config.yaml
n_layer: 9
d_model: 320
n_head: 10
n_kv_head: 10
head_dim: 32
d_mlp: 1280
vocab_size: 5034
activation: "tanh_gelu"
norm: "layernorm"
norm_place: "pre"
norm_eps: 1e-05
positions: "learned"
qk_norm: false
attn_scale: 0.177
bias: "all"
tie_embeddings: true
parallel_block: false
init: "uniform"
init_std_qkv: 0.0278
init_std_o: 0.0278
init_std_up: 0.0278
init_std_down: 0.0
optimizer: "adam_variant"
lr: 0.00147
lr_mult_qkv: 0.4
lr_mult_o: 0.729
beta1: 0.9
beta2: 0.99
lr_head: 0.00666
grad_clip: 1.0
warmup_steps: 550
schedule: "wsd"
decay_fraction: 0.87
decay_shape: "linear"
final_lr_fraction: 0.1
batch_tokens: 65536
seq_len: 1024
doc_mask: true
z_loss: 1e-05
train_tokens: 458400000
steps: 6995
dataset: "wikipedia_en"
Each number is 500 + 50 x the weight over its row's rms, rounded and kept within 0 to 999. Layers, rows and columns count from 0. Numbers have three digits each. The size before them is the row's rms in percent of the matrix's.

# o: layer 5 attention output (transposed), 320x320, rms 0.0353, rows 14-97, columns 160-191
# v: layer 5 attention value, 320x320, rms 0.0219, rows 15-98, columns 160-191
# q: layer 5 attention query, 320x320, rms 0.0305, rows 32-127, columns 160-191
# k: layer 5 attention key, 320x320, rms 0.0282, rows 32-127, columns 160-191
o14 100:469546488491575487538409570475502530457407464416528484567548566535499457479493534487530525477474
v15 096:472420505450540548575457441539508437491538562517535567527571500633492553615409455520472503526521
o15 095:518501453558595516526531501502455461517446534435487505531468456460523498540493423468484508420520
v16 093:508534572470521561546474555538506576464494524541559504451557502546526440456495433511429476518591
o16 091:477499394559493551490526514507558451514475447461477472459475547519562502508531475504426443502500
v17 103:474445554493561445491546466476540590508517402602495433495500622465438483482450511563508496538515
o17 108:596520491509513515392500491493598600516483543543417501603507505474557464540551414589546507440482
v18 098:537476539420544453452455474467487515460546526500483529545490542485472571558493477522484488498552
o18 103:516447453585501560579518540550481489496458501491534459537524393529531548493510428502445528489511
v19 100:485475547497468492420476561528545576396552582448540597490496458510416476460439458382537535553452
o19 103:518529399515496540547435555455510435514484489429600549491481496566568510459455530515454446504509
v20 098:524514474532436564474507460477527409459556542583516499550517523546485517466522496562435372584621
o20 100:510588452538586555502491481529543591483456564376497422478457447478393450545591479490552512475468
v21 095:594500470446394519536540468497524470401498505512579540600490519408424550625531493505434543541529
o21 097:385523390510567474457460465502561465564418520444534526507483563424469496497501553497395569511404
v22 102:513447445565522420540414491546500545473551555457426446486520527466574560564480472592501578508528
o22 107:513542565485454495494531521553461459523404434584521553566489410551535458471556428435514462579491
v23 094:451509532530528516474563467570495496536391462571539509494519463442564542492467518518476423484553
o23 094:578556530511459502496482507493434491491467552430479512470519480552542456565545679466558525444478
v24 101:472529526540498431505571471568571540420386601462593478529511519551448533526484546503547449474547
o24 105:449490529554461513392429547467530485628549437440408473550514568479523517500538570545459494474393
v25 099:445461460530583571525503481562500519463521489564439508542548471526530556580539483399523541477512
o25 101:474483547554571517514552497544449502545428543559541514502607577462527424529545558535568494624496
v26 100:525462508467535573615522410560488514573566403488490398397497487514509608493515466579496561581457
o26 103:459443516448520484469542455510552397485471526467556514548426491489514586553574463520543524511524
v27 098:605538511504432475543467455498475498423566700496562474471495451509582504600519491480573574556532
o27 101:460576513427514600523583532550502447497480430522480528471453492485508555518490414502470462568467
v28 095:600525500495497458484534515586516533452464538492514564617516523485454572459540443510512502549514
o28 100:430646491519568590431583506528471446509467388527520545500526482490435560510549499536466539454437
v29 096:522504508474443456467498439603531455498585499542451549504568501497537466388408522544549560477468
o29 100:566523402531516581492535542463577506470459461520526488442501530525519440462469550504480452551555
v30 093:422409561550546515449433598580401580542490478531560568444491504537508494469465469505511561500477
o30 094:588545547470427575532552476518498491483487513512487566448455528541523520627477431558439502490451
v31 095:412533547533539454493531643476470501442432469531544462512483607500447637539434530462473505509487
o31 095:582541494579451558338461536552468457497533528560552542432437529459480505552410435483482541498415
q32 103:473483548497477408473440579472476448517488397623555405546460507493559610453451454536535556509561
k32 097:506356543454427519474467525575526501504495487503558519581513490463555518542509542450483516513452
q33 102:591616480549586534478465445492539540532573537515546544484522479407430562464474533602471450533512
k33 101:507508504562572471491506484417557488533502508460494582425484471443440531556500495519455419545509
q34 103:490464480453477603473386490490427554522493546536401486653478452391532395498578535483557444528425
k34 098:436491488507551507473470558428510544471518490543410468505494506476494442510479536493526429513530
q35 101:571472497497515479539436506513570568487498454491511431517582471435505387468516545436448403566557
k35 101:529438456469503472498551489534465548539473547532545403451563521478531451516519491457537427581494
q36 096:530524467462428578484440401437464540520496601506482519622489460539491451442580462506493430503482
k36 101:410548479509479568477507500506499488479517526568461459539545478498438486493565510497553403539510
q37 096:461481374429533591435448470476539521423398515555519468604395522448528521495486530564475470522595
k37 096:535489459323449505478524485514555590506418517495554495509504525496523539473481442514453516459496
q38 087:511446533502467556440559558530481499489435516411537610552477466528540448550533450483547455510511
k38 090:451503477490474608487561442479500463483525473435509517475484443539584489509625451476520432502497
q39 104:505398477506441436559451487391416553515449533558467507529511525571502464481569505483460548572514
k39 097:473456488461485466523472470537484586523473536466502509420540536547556451482488478451504558516477
q40 096:472481439499501517554482623531529445507504446599524501474498569507447517478436528462499493493417
k40 092:428484458515523514470457511484478542526596473545445444545458524552516537516452440458517564489462
q41 095:516639439429422475523546467480438513560397555474560529454464408561486477594537451512520485529530
k41 088:510503514495428532480492495493504485468441516450510522467541453512497561460510500485503495458505
q42 113:467577432539508533448463514454500541498542551594440530499526465517544479553580493472488493478504
k42 102:441591459559570472491527471519494446496526510581512486445452463531507460506554490526475419522425
q43 095:606518585486553467522505570485473491492512501502459457529461486411463564382430491564526509528500
k43 097:520488560513595437480517489468453593491528490542487489502512534385452474437454552522504507528525
q44 105:564484539493495501582575548495442511579475425587533462441508495438482569442444492531477530446537
k44 103:534438530536455510475516564558507452479438483477522566509494463441515526499485490498473528449479
q45 096:522458545470480535545595577546557571486476518461509500499487514601490557490453463515441496519521
k45 093:510516494518423497511530476518481535436455408519550512490506473484533526510465482572546508499510
q46 098:442661477432529555510514486564518425590475488416480554465475505610508534513534398434542447491558
k46 094:447529464444496507505455486518417426523468496437519519480489471473503477496530518465439450456463
q47 098:491516456530564466599477500479556535449533464526508477462493499516457535465491526542530568476503
k47 091:462468452529556503480504454505493552449508534535506518457384571497415486517500502528552496566535
q48 092:585503421554521487475551477525541449506525433581404480465495450416574579477479557519488567472393
k48 093:501487474574527464501536458491579509465468471569435572472448527547482499492458572567548544522514
q49 093:669491513479558455594438442431479562501510464546474576447450439530450507409508587573518497541428
k49 099:516430482580496519506518442447484524493472485570457570526437441434436498456500515533515569535538
q50 095:534508517552602461568489506440521519479596475552460470438547530467459556459418544536442560439409
k50 092:503492458514526527494499499498477533566546510570535480508440566468485494526506521455548547532453
q51 103:524570536409540450542530506431484614582477428426584509496512475600457580480453507517487603537548
k51 110:536528570470433441530510448518522467537543495411566562415530448421432515499480523512478615480516
q52 101:530479442504568492536558503519478563541512514494562492448552541466589500453486479535506566504598
k52 116:539493534490395433536467496506515535500431472505490551454576516461439429467422555579449547469560
q53 117:514571562527462561439524445566455496423545564397514543417548548511443525590532436570500489451511
k53 106:477602510488578508495524487450545494536535505399488515459467546466458527554562515537466445454483
q54 098:556478471571516595522404477522519510419517566479418493466534517436470504555695560481521464544448
k54 098:471529502473603505491474519455454547505517432455456490490453491512450474536568503408575423533511
q55 086:521493516521448411563490463500516489541446508479554475389619531520528527513513456396436497529548
k55 087:463577521567460528500473521528543347489461498482467525457587500502474447540452441555468480482524
q56 104:470518572485479579373428461529505437382526544457500471541537539460436509519559528571504446433479
k56 102:518601489422513570492494556531506488474542466489497488501485477459461549532500556528481355440555
q57 110:562549453476490548575504557506525489548477548547488519463473471469428517484569493479444523549455
k57 098:526550506463522568543566558466514525514478514505414494414516468504476508470476501474528476512496
q58 102:473519512515525522525480470502470465494612462503415484534534404415483412443601568510529488513534
k58 101:444509480520671487521595523484542474465617472529442472518523505526495468496499539495495447517544
q59 106:596436480564505471568437461464538573511527488501456507406545470498465420447608550504366559574561
k59 095:573482522602502429530500429510554542485536520478493505481534541491474481490511506547511555586496
q60 106:499582452508584492519504460464605564480488479545483506471430491517509551502487532558485520496479
k60 108:528530476487473526471476466410547504440486516448515508505399505479525497512445486549537580483490
q61 098:510512489509441502465495493471577424562435479445577488464473530547517568576381527531491473469583
k61 089:527503556462402506460498526522485417578483476442579591535507448489551560496488502512482546530531
q62 121:546465540529487447497509450492557480471504521500598531552551527595523541443473501510506504478545
k62 108:553430463525403492486516521516461577476445569494625500502537492513422475467515513453500566515567
q63 098:496443543496430454535502513520509501514390463531488504446574543488455499553519480489473472446528
k63 103:500485535489434467514494456589503490507461568556577477515472510434536460517519497560470524462484
v32 103:508530484479477522568515497571450518534490490531459562522556490354496558553387490480589418488467
o32 099:488472524477504480489450502499495498496384508436461481574403475554544450519516517526481515523482
v33 103:524562536548496505426501480550499506408453472468500581579551468468470496550543470503494483480441
o33 103:524544455516525501525502536477536576490512509426504503473464494500431511459526517505520555533620
v34 105:505523436525549511581648475471620462529408431603432445423478533559502483554409471532518445421651
o34 111:468502510536553466432441493516454465493543543397563516605564416506487513438617468465447568531490
v35 103:555509512552520526556636533475432546519491505570513522423590472560502435550465517463474418428497
o35 105:432599518504472564487473481540455476484539531431493547552483507495440571492510577500441459506498
v36 104:504431480465540471571570490570536475520518469524514551510488523579491430604538495441521482546483
o36 101:441467428587440520515491564414439472451459525435623484458537472594541478471507498516489484495598
v37 098:462420497506509511506552571485456545510508409547491454435453606543530578471461502536554565375510
o37 101:448549475540462551494500479530514478366525553398574507464524387471455466462596507549469434488440
v38 103:570486553521435506511545564569435567466560562496432482448532551592496614541617461593375475500497
o38 096:480573479509588559390489382528525485519521489495542552529472484424483475493518541471505473479482
v39 098:442548617435465625497402407507556572432569472454412393523503462485422616442525449499443511438485
o39 094:556572471573570460486577481501479543524429514601442422545477493435466467538481499517548507525537
v40 101:493550517480516521408452552521452421506584578524500563534553427464510493531479504460494482562505
o40 103:487503520437481458611505551474518551551489447514537496416458509541475522457498487517534597527487
v41 103:375538444505491521503438514459494524584543379480513587528453476466592592458480482516477470410509
o41 099:536365633426516461449439488507463498492509550488480512534551542509452418413572483540447540441445
v42 098:498515551559371597455537550490545453458458507416492515524509485461512570456461459522393471567547
o42 090:493501487457558443532524524516505529545537464611506481472536598531459443513482478506502535459538
v43 094:455441524413425505463474451466442498540483418433447620484486555501517551509477473584592574495570
o43 086:493493478482491510536503507497529501519487578576475446534489527560562449505527435382463486494423
v44 095:467432446562565521521526531476522555461514486531448518528474565549544528424448527502533501541485
o44 094:491448565538412524483456459458451503524412477506497506524465579501463456547447424444478531511468
v45 101:450486440433427544484556439506581528522538638492556511549483490459530455579449453451462516556520
o45 096:466440485530545485568498516525463515519499490507586484484477469544561499456594527513600494510515
v46 091:506421570541439554427549634528420543546518429527446462449584487484501537494426476497532557432511
o46 093:547477475478552496508472449491543424477484497485427521468447400487410469553533561457471513455489
v47 101:506593418523481484506473486528572453435431413471527528479529548660486534574433531554580472488485
o47 097:528467508463524506517551495482457476514522499541455515510539565434533521545414445467513575500590
v48 098:479460458461483571447504577482512493601458545516471540575550475443422492569576466550460467513522
o48 097:468480539492435473565533549475481428472485518496638493393553562541549470465482486486570630573568
v49 102:509564476577531498553553446526555373418469504497502501459556547522437445481518454602468503479588
o49 101:523529545512571509514527540448419550486584527559381512547455544599561557535406494509516469498466
v50 106:461549456518549566494543535489478509537475489513466521474468510488536520578549542513402475497487
o50 111:480573510437537534571504446508521466461557516491543556523548443499505514433541585481559520490514
v51 090:495447453576452562499546468538454419434496487497404499482524526473476503604433444451547494475474
o51 085:531553491537575551544570468430484576519556486473495506479509414507474472511544466483502512554591
v52 106:436419491417488468485532455568502587597473574429536494478449572482539565457625529465566555369558
o52 103:400457497513495466413486553482469501439514537556507490576532460451511392443449505448438428524416
v53 102:450421441535526489504504464426486537590552545528559528477527559492583545407514453497453571449503
o53 100:389579536426437508472531484489514480442431540485467582501478423520478422492546533460521418498416
v54 088:540548415492482504545500421528439496463564570358472553500461526493458577466461547462455497554513
o54 083:484538533539531521529539474421508549498468465606522532402515442461468510566526581452527511454527
v55 101:404532415497527608503473589417493396558528489503478562454446492478578499505498449492462481478462
o55 095:526489505543480401508516407515458544481520519523474452540500426520456463410469559473535550481539
v56 102:464517494460457485528571482412570429545536459531482552478476505532584539553500473400463514542627
o56 096:512457522462527526437465440548427457533516463431603507504609462469442457461516533485479425515431
v57 103:482489481426457472440429565473481484505513599517506534479568571539483518540511448486401521460533
o57 103:447465414547532474545595456402467513477501462521559462459536493532468503481555460489554552474512
v58 100:487555465455495535510572506532489515444499493562458486459537435448432354594443519576538454474510
o58 097:533438537581542513449466522363473473507527622451505496511476578509504515509525460433515512505531
v59 099:532510493453495540515514490515553473436541517420494533459525500441448376490482548549568443530505
o59 094:577465508545465541442448449473511579572460497585505477444409578475535609544423463488502641506497
v60 101:429515439474534549485428492573536624519491439548501474514533553494466534489492456462467592444498
o60 099:538487525516494431433527468476444403478481454537589540503476434501534388467596483455487484535505
v61 096:439477446498467515440506545487478517456462468385514535543500498564629515520542557517423511590499
o61 095:533485542495472484457519474501450506539504570520576526530525510419447483482478457441481558411562
v62 104:486497464465497607476466452495423534415443610417541500552461482463394519468533489485436492472418
o62 103:542506561564551397488505540497597503515520519531459437452540601467434494577461485442533488533538
v63 100:488485563467484482556450464598540495401418592490515386526516560412449519495555557449454452486501
o63 102:512506409670480511448547585475521520456485502567574512450424477600545539558434499504536530465469
q64 121:449468518493485516444465472509478501466565507468443445499634386517534438512584493543455445557434
k64 117:497556457472480451535421421532478452460538501433533446508533433437496478485604424565512427577448
q65 125:495547539572508485476560527586446431482544497477401503411627553398461511473592478580438481466605
k65 119:461504486565497433446509478502506530509465562535417573447577526491446499458554479558461526526481
q66 115:638560509552590439447447507530527587432561548516478522437538468481529441533537556564489454540518
k66 113:561498493541516496483526522476502592445467559582448585443476499552400497497581531473494507478501
q67 110:523485547507513524509560548566454452525480383529503451467472477474605519483475500474559566480496
k67 111:522480499517528478519521537532439446536402480487458553511422462518535497475454470517553538471350
q68 103:501419354441506533480489487420435567521440552542569551505448518567504489447471508457478465476464
k68 105:455482504526455587398505525508553512489518529558474455564446433523627504485470502461572376454513
q69 120:475582423435551531543468444474506535585586485521412481514474556436478451546516554479455473510524
k69 114:401528483462514544543466475562489498529500438488456456426497526532544505562488521469454489459553
q70 105:444556555454471464491534452398486508443435501429465507435431481523484674482533582511517601433506
k70 105:556525524388475501465463480552480480463433446479419516435476525545487571540491480558505488503595
q71 107:430586400403547533534436483501464545524566542481480540495481534510486505510512461534615513492424
k71 110:479589489438584597415505515530513577498560490453546508492516498525497541523535529466519475422421
q72 106:469547512389480428525493558480554530574543522391527422452503464510532522544440385498554602563596
k72 102:464508567423522435555565566527503530536524479436527541487506459456484479529498507520520479473519
q73 110:563564506547545489525540490545488491483535545521496497510550575498465524525471425572451367539518
k73 103:537398579495537498477531484459517528524489465541449489495523546475514405532425515454521459486415
q74 121:480531506477456512454555327518540495473526504418526577493398503512523533545458586502447508468489
k74 121:506522443546443509431491457495543551438485499457543553472414508520507479457520557526464537520518
q75 118:551435540546555501528547558527503520543539492494539480453580454559533470484512497453517540511526
k75 108:551455496518513477561521531552426516543596499487534486436533462513558528445499476525580574516580
q76 111:455534549492524603415549533563470529540473541416401583490480501473458530517598483588439475464458
k76 112:530533604436531526414451538555462517476492533417466502542529493544562516549541509530536418507449
q77 101:512572474557476591504434480610507361518529443484532576509545575448430511588511524498494383460509
k77 102:474458497555514535440532473450550504517520483544403536555516485456521501496520508476505426511444
q78 108:451472542465514522502540525532536444439552609471481469502521513498512496595541473431488457509498
k78 107:434454583459525514495515580453427501447539529397477506550495460480536485498493511494500460580472
q79 110:520530470455481486442443464465471545481452492460608498602359456485563527456466405552566501560496
k79 097:509467488490503598513477521446490462473469455549426510525441498512569507478447557485582401415507
q80 094:432528486500486513406423582472511424530357460416419536512485581492480491533443552580460475514537
k80 099:564553500501543480448455510509511436491443450424490463498506586543569495518521449543491559525451
q81 115:475491485538531553493431461508556410500522449617484514523457481507534518533541505536533361548549
k81 107:456533459551448520477491442523554507487454521563477496541433484431566472523552509510497445531517
q82 104:569537439485530426505548459530480504546533495423598537495467510606448589527506486494569559510530
k82 100:491507525457585522484483509480496574522510550486477517502414481527547516511498474471536550400493
q83 116:535511493587536546511566509473565488522494517532497507365580472546514539545429475536589437509502
k83 112:642540475568515406514514503415543528540536481605468532356547458483474507439570448458505489518517
q84 094:416507517500448483475552562491527453596478472426531545430521588487489562445428444519427465426564
k84 104:474471570463374504493550549456451502468462496455431486456577596528550451466400442539526568373538
q85 117:582550451445524579508522435400548482490417529541560471586414492514504589437419545492481519568553
k85 110:509551431481533627462560508476509460458368442628412492517417486459490557519394501522498481447519
q86 123:469498512552438478465459398509472533544496489440532517406520570484586541530535465538511497505431
k86 118:486575448583480482435475417550498524507476465458468549417453541518551512538599449533474485496436
q87 105:473504490420544429517493522528540524513452470520515438525431500509519551592444562591508571500401
k87 107:557591462430575527526496543516608524522462434547484408505389526551496523565454456551533622536502
q88 123:516534441479524476521480474581522471555531476463496497342580543505551471578610517534481465487491
k88 115:561505421484542451447512471588558461576519497472518508394545522509540494504627489504409488596478
q89 114:432434515492511536422545486562586559478508467494475512573489494546507540504483465490482500420461
k89 104:484518552450554520460470540570525484465604520494429454458484471459512533535518469575498457486535
q90 098:538467526569559504476532616539583499435538521488552462405543569492473534512516527520469547546504
k90 099:531516467534486510510514540523610505536523483457587502411516501460517522537577563529441579481526
q91 123:516535549539484590536534567545445484500555525550444442562544445513567461542426516501572436543456
k91 114:500393483543485505494491547523478496454571499458501540540533500538545429505390508516522447567472
q92 107:543476411525506501475476535473567558531481506581522594539466483542522488542482523487494515504418
k92 102:543508432545562534428539473562555460563525504575505456478476495504523503506436472529568486489419
q93 119:512472477407416562568541462504531522483455498404589555548515472453426504496543479386502442588518
k93 106:551473470431561567524497479569498479490534455424526510499568471416483448442455530527504452489406
q94 102:529402479457493431545587512435446515411534458514524602492516491495506476507549500484507640546543
k94 096:534481495535478496513509483478497427528523523507614521535523493491508590496525518457446542558578
q95 122:456548489528505475434511488498571494526500537471607478414515472571486510580466442407514567430447
k95 104:444490559568449447515528512514449512479525513431454580417536516468419480518526430530495559458462
v64 109:413472443534500540464495539475527566528603561410494375454471496468521423498449467494445472387441
o64 113:507540468511506452564589496406519511469467409442580541492445481512520620451584479539511508562467
v65 101:421509568501539584485441501493552532460391444576489652500482459641531529452483502523502575431454
o65 096:516506561614528481484477563534480477564472499543452426594541550507554453515554522489503462592575
v66 109:489546447552396521522490378484516541498426505477488543556568476476498488573585529553529508421465
o66 112:511630517490474493474496515450505548563536494487567483422537540519336478422525582441463534530576
v67 103:437461496495547524435478626511483528509451457506505480452497467481472423491449542486383449438517
o67 108:497459540582457471624486526467458466419545529393507561430485535575511493567492627497552580470522
v68 103:594512481612530474497437559404430520456529506517580550542424518490486493502527518541473470564428
o68 111:555502508421553497497538517515527518511515529453461492513501481470472455429566498458507536486443
v69 120:535466469468526500451500496581546489499511440443537455466461465504458531558459505430608455468505
o69 120:412461503426545477492464525437455494485527488443513493500449498552520549477578595553527537467482
v70 112:540601455447575586564450513421661453539486547542428426518516435563595473462515497496574509458581
o70 121:487465461470449458487515411553409476546506405504484525469473501434557546493612476574482419509493
v71 104:540451456417497542354560452490441539459480497463499438550415476389509583483411466403405485501538
o71 106:459541493550526559539481554495483505523610494427451518488575513529542449540467544468603507477542
v72 107:522505513379575544408579525452536511490413441539544494586407451496538489562520492511506557627543
o72 109:455433493454508410423529519493518470508547496510561607475527437411541593487497526527546543419492
v73 108:533538517510508537637587531414548525433460504507478337521491517518482559613498516493426546506511
o73 110:506516514522475599465540486563457506485476446376539533543517524459528555501343497533489452499461
v74 116:493546450468427457630523507560446531503550529560417525481487487490479399540521442476425518431443
o74 123:491561461461468516464477495504520415561552353524517477452554483487536555538565497538562382550481
v75 108:475501529515424448584408544542458492501494610498454368465524473497512469592496552447497502517528
o75 113:509477446509555495450465520483451535488339431476643499513505505532500513417528533473478581538513
v76 110:462503426517508561527594492499595446475474483548522495503517541544497512438611457497483502457425
o76 113:483472531520573484491589552474515545522534505488521462524532404465464545527525523452602515472500
v77 106:487465528543511484508457578562458432448487524467444524476479493570470501505466468514551561526380
o77 107:453449416559555500472456534540499462489420536644572489500521538528437528484444561460522478509471
v78 106:513598525476431425462497392506526541510501498533562495450451506548480537580420509489532594482584
o78 109:484459501508501596536619595510558426546508473510452518508499532456551451458518512544469581557431
v79 105:457496531512503454551519462531498505449511414543527581417538543565554502615539494527575490359486
o79 111:467586507514481481457507515540521494522518513571500518528489527581490524421497391422439555515415
v80 101:440422575485477452419498517458449437529423368564460619550487505425521506473547471535488449497414
o80 106:618513509510472610513566539426461539520560553454497502368518423552504450545450538493501582455474
v81 100:461520406524453546594542565545524523518420464566547586501503494582524419502535460525537481504561
o81 103:541492538431513537505490491461510533472549530466489446523552486468508524545535494526515389503459
v82 101:470446489529502576478461561555488480504446447515506479463533467523519440407467482506509506555550
o82 102:564447559437545390500476459434539552502530541470632504474477395467465519525579459476430482451496
v83 096:481565481505490441432555487545525525504535470535552388458508528490582475535477518455423487506582
o83 090:392523516457454573514532518465449462479503411450496605509489529489525532467515492559485548446544
v84 111:536459458575544508528435571501532447562527516534492508497483538602485359378449527542482440486557
o84 111:488529481445509520409558458482505552493535500472477470466537516473492492559600335492493486476422
v85 112:538475496463456590575521509461484560519371435437590566555482514523514430566565476427556518475430
o85 113:391414517478529469417527446512484464494584474567488536536483595375580576511448564491405582588515
v86 110:430484543476628451486424593539492497582439533483465496523460400570521490486573488484541446454487
o86 116:586531511497527498452437452522436494473445461489509506353535510487444502586457401466516434559500
v87 106:467389454467471518500471564473505412634569496478512420512521442441454419500518453492551483537400
o87 106:508467544482513563514454449456450538417441547535471474468527499468492580497411458523437504524537
v88 108:570539538457480453494457522518478412611524540497437503537451504436460565525514511442460476415561
o88 111:488473488512579522554504531592448511481505502516459513456536556542473536542410550525619501519557
v89 116:544501514474446517473467545516543567428378445437457485478497480563542460526453485412453584547583
o89 123:438563442521515549516511484504503490392482452652528496508613534573469434490507485496389536439510
v90 109:417513484438452488513495539476516503490416554543395456551499490528441544510458466544565494516399
o90 117:582436485587461482477514527497439518543569476468581555422571479482449509471502579489487543520574
v91 116:560516523509553578511447539543560421480453528517550433561557472491501534419531520549492544517528
o91 116:472554436462500485524528439503549434513511466565386517429460459525464395464505450507587505380484
v92 101:487512525526497447472453580400446492539580441534547523515456482495394396426550548479533536495461
o92 106:512524490510475528558502435527496474492469513516399443483500565452457477615412532579561515538515
v93 112:436471571596576413501530463449508490605551403566466468501558579495534477535516508469524387461517
o93 114:489489447460598515543560462464519521464464589552446404631480511435517520380407467548498519401447
v94 108:487426494484503424542515458562443524503466540516484554457481439527490431521470509452431507503491
o94 109:467478542489568533491515528557431610552542547416564481507503438432472479435455449417477468527472
v95 104:478460463577478480499448548513427467471478491548535607486484602600503352536411443561564523518490
o95 107:527532468494486530504459467546436484512509543545405448538508450540510576460507439526489494498477
q96 090:427541455535430528459535496567559538563511474474552506428506496579507570577549388506487502513506
k96 088:456541550486555464498547494548572527489494541526443577441501428477519560480508435520396530464460
q97 091:471486482520512547439468539456437506445456475576559436589405477538543519436401440461486488473442
k97 088:491425490487436547508570440495421451519448524553465455549489518491514488513413506477556470466487
q98 131:444441456486490487528442529510406484560449464542441442550461405488563434434535498524520490510420
k98 111:532450474485484542535474522496423496499502490542477399617505483485511486466473475495496479550500
q99 134:521381530433461489544502472465473558434551574472611547604525437539506480475535479462591523553466
k99 116:531460519462525586510492427523492489455512443422525498576484455419511540405474551471573452540505
q100 092:482541516496422510558573512486440606523489543579516438579422428507515476429504431506517481562554
k100 096:504501461481603589543573553447411466499494489548436524531482533530463499492353477442476513483498
q101 100:540434588542447533514572483441489523541555558594597496535469502506562491483431455462559471543422
k101 102:561390486482516565468425513537548526489508550609579545543538451524497522471440478514511529536443
q102 096:466527501546538478510516499550486596424618507470497501527615506425505468468493552467547516474436
k102 092:471534522592528460490462482545406557497537519467528502550495514525546494463580485502470526509476
q103 112:518503513396401578531472575500490467477518560477452493584500435478522497512531492401542457544451
k103 112:497506497422521647498472504519459532524513535377495458513508498408509451490440452537461430582456
q104 097:525544464449541500530519530473561479459531481508535542636360507531462543431473516531485493474506
k104 100:404441454423525569419423507460482533511443430507404499548436527489478526487434577471567505488581
q105 106:567480577501464446606492501513541411478591524437531477423522488498492504538436459467476488500556
k105 102:526440587471469468620536543461488444528604511406515506430599505507494464407429462488467512505563
q106 118:522492526538565529531545481531467461457403484466387544506470580459503433433551491563416505488522
k106 106:528424446468489508477409532515424503498380518443514422499522542563445486486470549513541449563497
q107 109:567506525595494462433520472498531545474510506560478539548425475561570506485471570577511466515366
k107 106:551529443567456519456437485453517518471449474591570448560435473551504468533509564490595471454504
q108 122:433526515442490510458480431502484587531545550566490495531540511544516569534498443490619490484430
k108 106:494568503469599531472481512527512531459564502508514449548407559495515520523495473546537458490499
q109 112:562485489534520523500476590511446467448400402611403546515416501520481538442424508578551553503459
k109 097:555478511551487559433488584457444560578409537522463374550387547588504547544458556491540503464474
q110 106:459535478516516621501462464466498485450501538533455477539550490405457402522581481511496434549448
k110 105:426504528507463503495430475474538539430494484523506521563522429366508414523530475458451412554454
q111 100:490581500491478582497467450459465507523451472438467574506436564492483496471517479487502462475513
k111 110:447507531523523480472520531523448496475489492418455609463509434508502478477448455419474452471427
q112 105:583466413516500452514509381504524496468404461454535535457382528445525472508533557587530533473466
k112 103:585518475547523498492447496519578512542427489469568528537378529502422513461568522544544463470573
q113 109:495437537502482484516496470326498595514497516565527465521421436483477523459475500446493620514467
k113 113:547452483458456510528444520433501477525559502472585482448482441501443548504459509459470591497551
q114 114:407517488381441596466440477481501595435456488479496507612447408555524567481461485493587443496460
k114 104:457530465457485536454420482507564461399508489512437453537397459455503528496443547574473449462558
q115 118:559476587579489517484464471444480534413472559545464541495507359465571461488540523567511490507503
k115 105:586433533527419549442498482467462569487443538560605618556477415441477467455553570475599440487441
q116 111:516501519460490585536511527513507401481480452446445474503451433518457533526458466465521542525549
k116 103:512523423484508571542531480473539420519547508404499514513505447469490440457478492549485554603456
q117 095:520530480487573609486492505581609455453539535454513535397491590591386609557535449536497426597505
k117 098:440474549402546570444564438455548519453535528516475527442483568490478434548572408526543543490505
q118 113:522450508473429506494560524465455477515501501469631492521474486560527572539460425513604545550544
k118 092:454510574489447538477559459519501453577479462529462571445476544488537545468456484527532432453494
q119 111:427562501515502429532510526547508568540510518569464440398635396481497469510581504524519488530510
k119 107:449513517558545507571514566501472452429515559519507538481592555439535464526560534535457544516533
q120 105:548500509519560524472471516518477469469538526506434530598441498456472543465485541500479533488552
k120 107:433461507553453484539423604410442499471471512501516570522536445519457426460523504545444576518547
q121 107:569632527518533569407522426487519388483436494426460567545430483462497574471449452552507399400430
k121 106:459521503484448586429488507549487483536519538522457586513442458488517562547485517501492441427434
q122 110:469622557504609527540500549589573415492571456457437539515491518463444545369509498513450428473581
k122 112:506466566416511412553441446489487464426514544385487521500527476520485475471460481531472523548533
q123 101:364395451469368477535537518528504488478427467583480454595523573500435538498456408488481487512631
k123 097:427513535448475501563546512549507434542506507533457438541460542445507510580442479495449465493538
q124 101:455547489418479605504500470574494468486466486446456459483440474400524586458563485618586498450582
k124 102:407516554469519526465517520523506511448423435476441520463403470502506505489520489566538432498487
q125 113:479551466514566499450405374493586461560464457508438490455441521520516566585596532612551488509449
k125 109:524591495559544450476513484497562567483478510567462562452404543519477495556604499526441535480468
q126 104:490502476478518472479495445523484553506547420359400581441488496420408500474603546570472598481480
k126 087:439540518503512483436500419507508522477478546445581488485534530485513451530612507538588514533474
q127 097:581459538509508409594537571482455603433526516463518496541460513456558475432515556586541579481551
k127 105:483375514485490483534477578436423567517453510425535564574510461549552539447500491477592595513523
v96 112:482520462477415397501542480489560548541559499491546494436553520474493492497519469421415422492518
o96 113:465423534512570520514549549571550492454595478497500530547563525421455468492421557520521479457478
v97 091:589502519506445439566527427533556509514545628449488507482454488568401492475487500499424544447530
o97 090:431506381484543486435573496524531455524523400517524446490409548467456566484487563516525569458414
v98 097:458452493472499556388526495571601440513563524525472386547456488487504475539395541424471461437531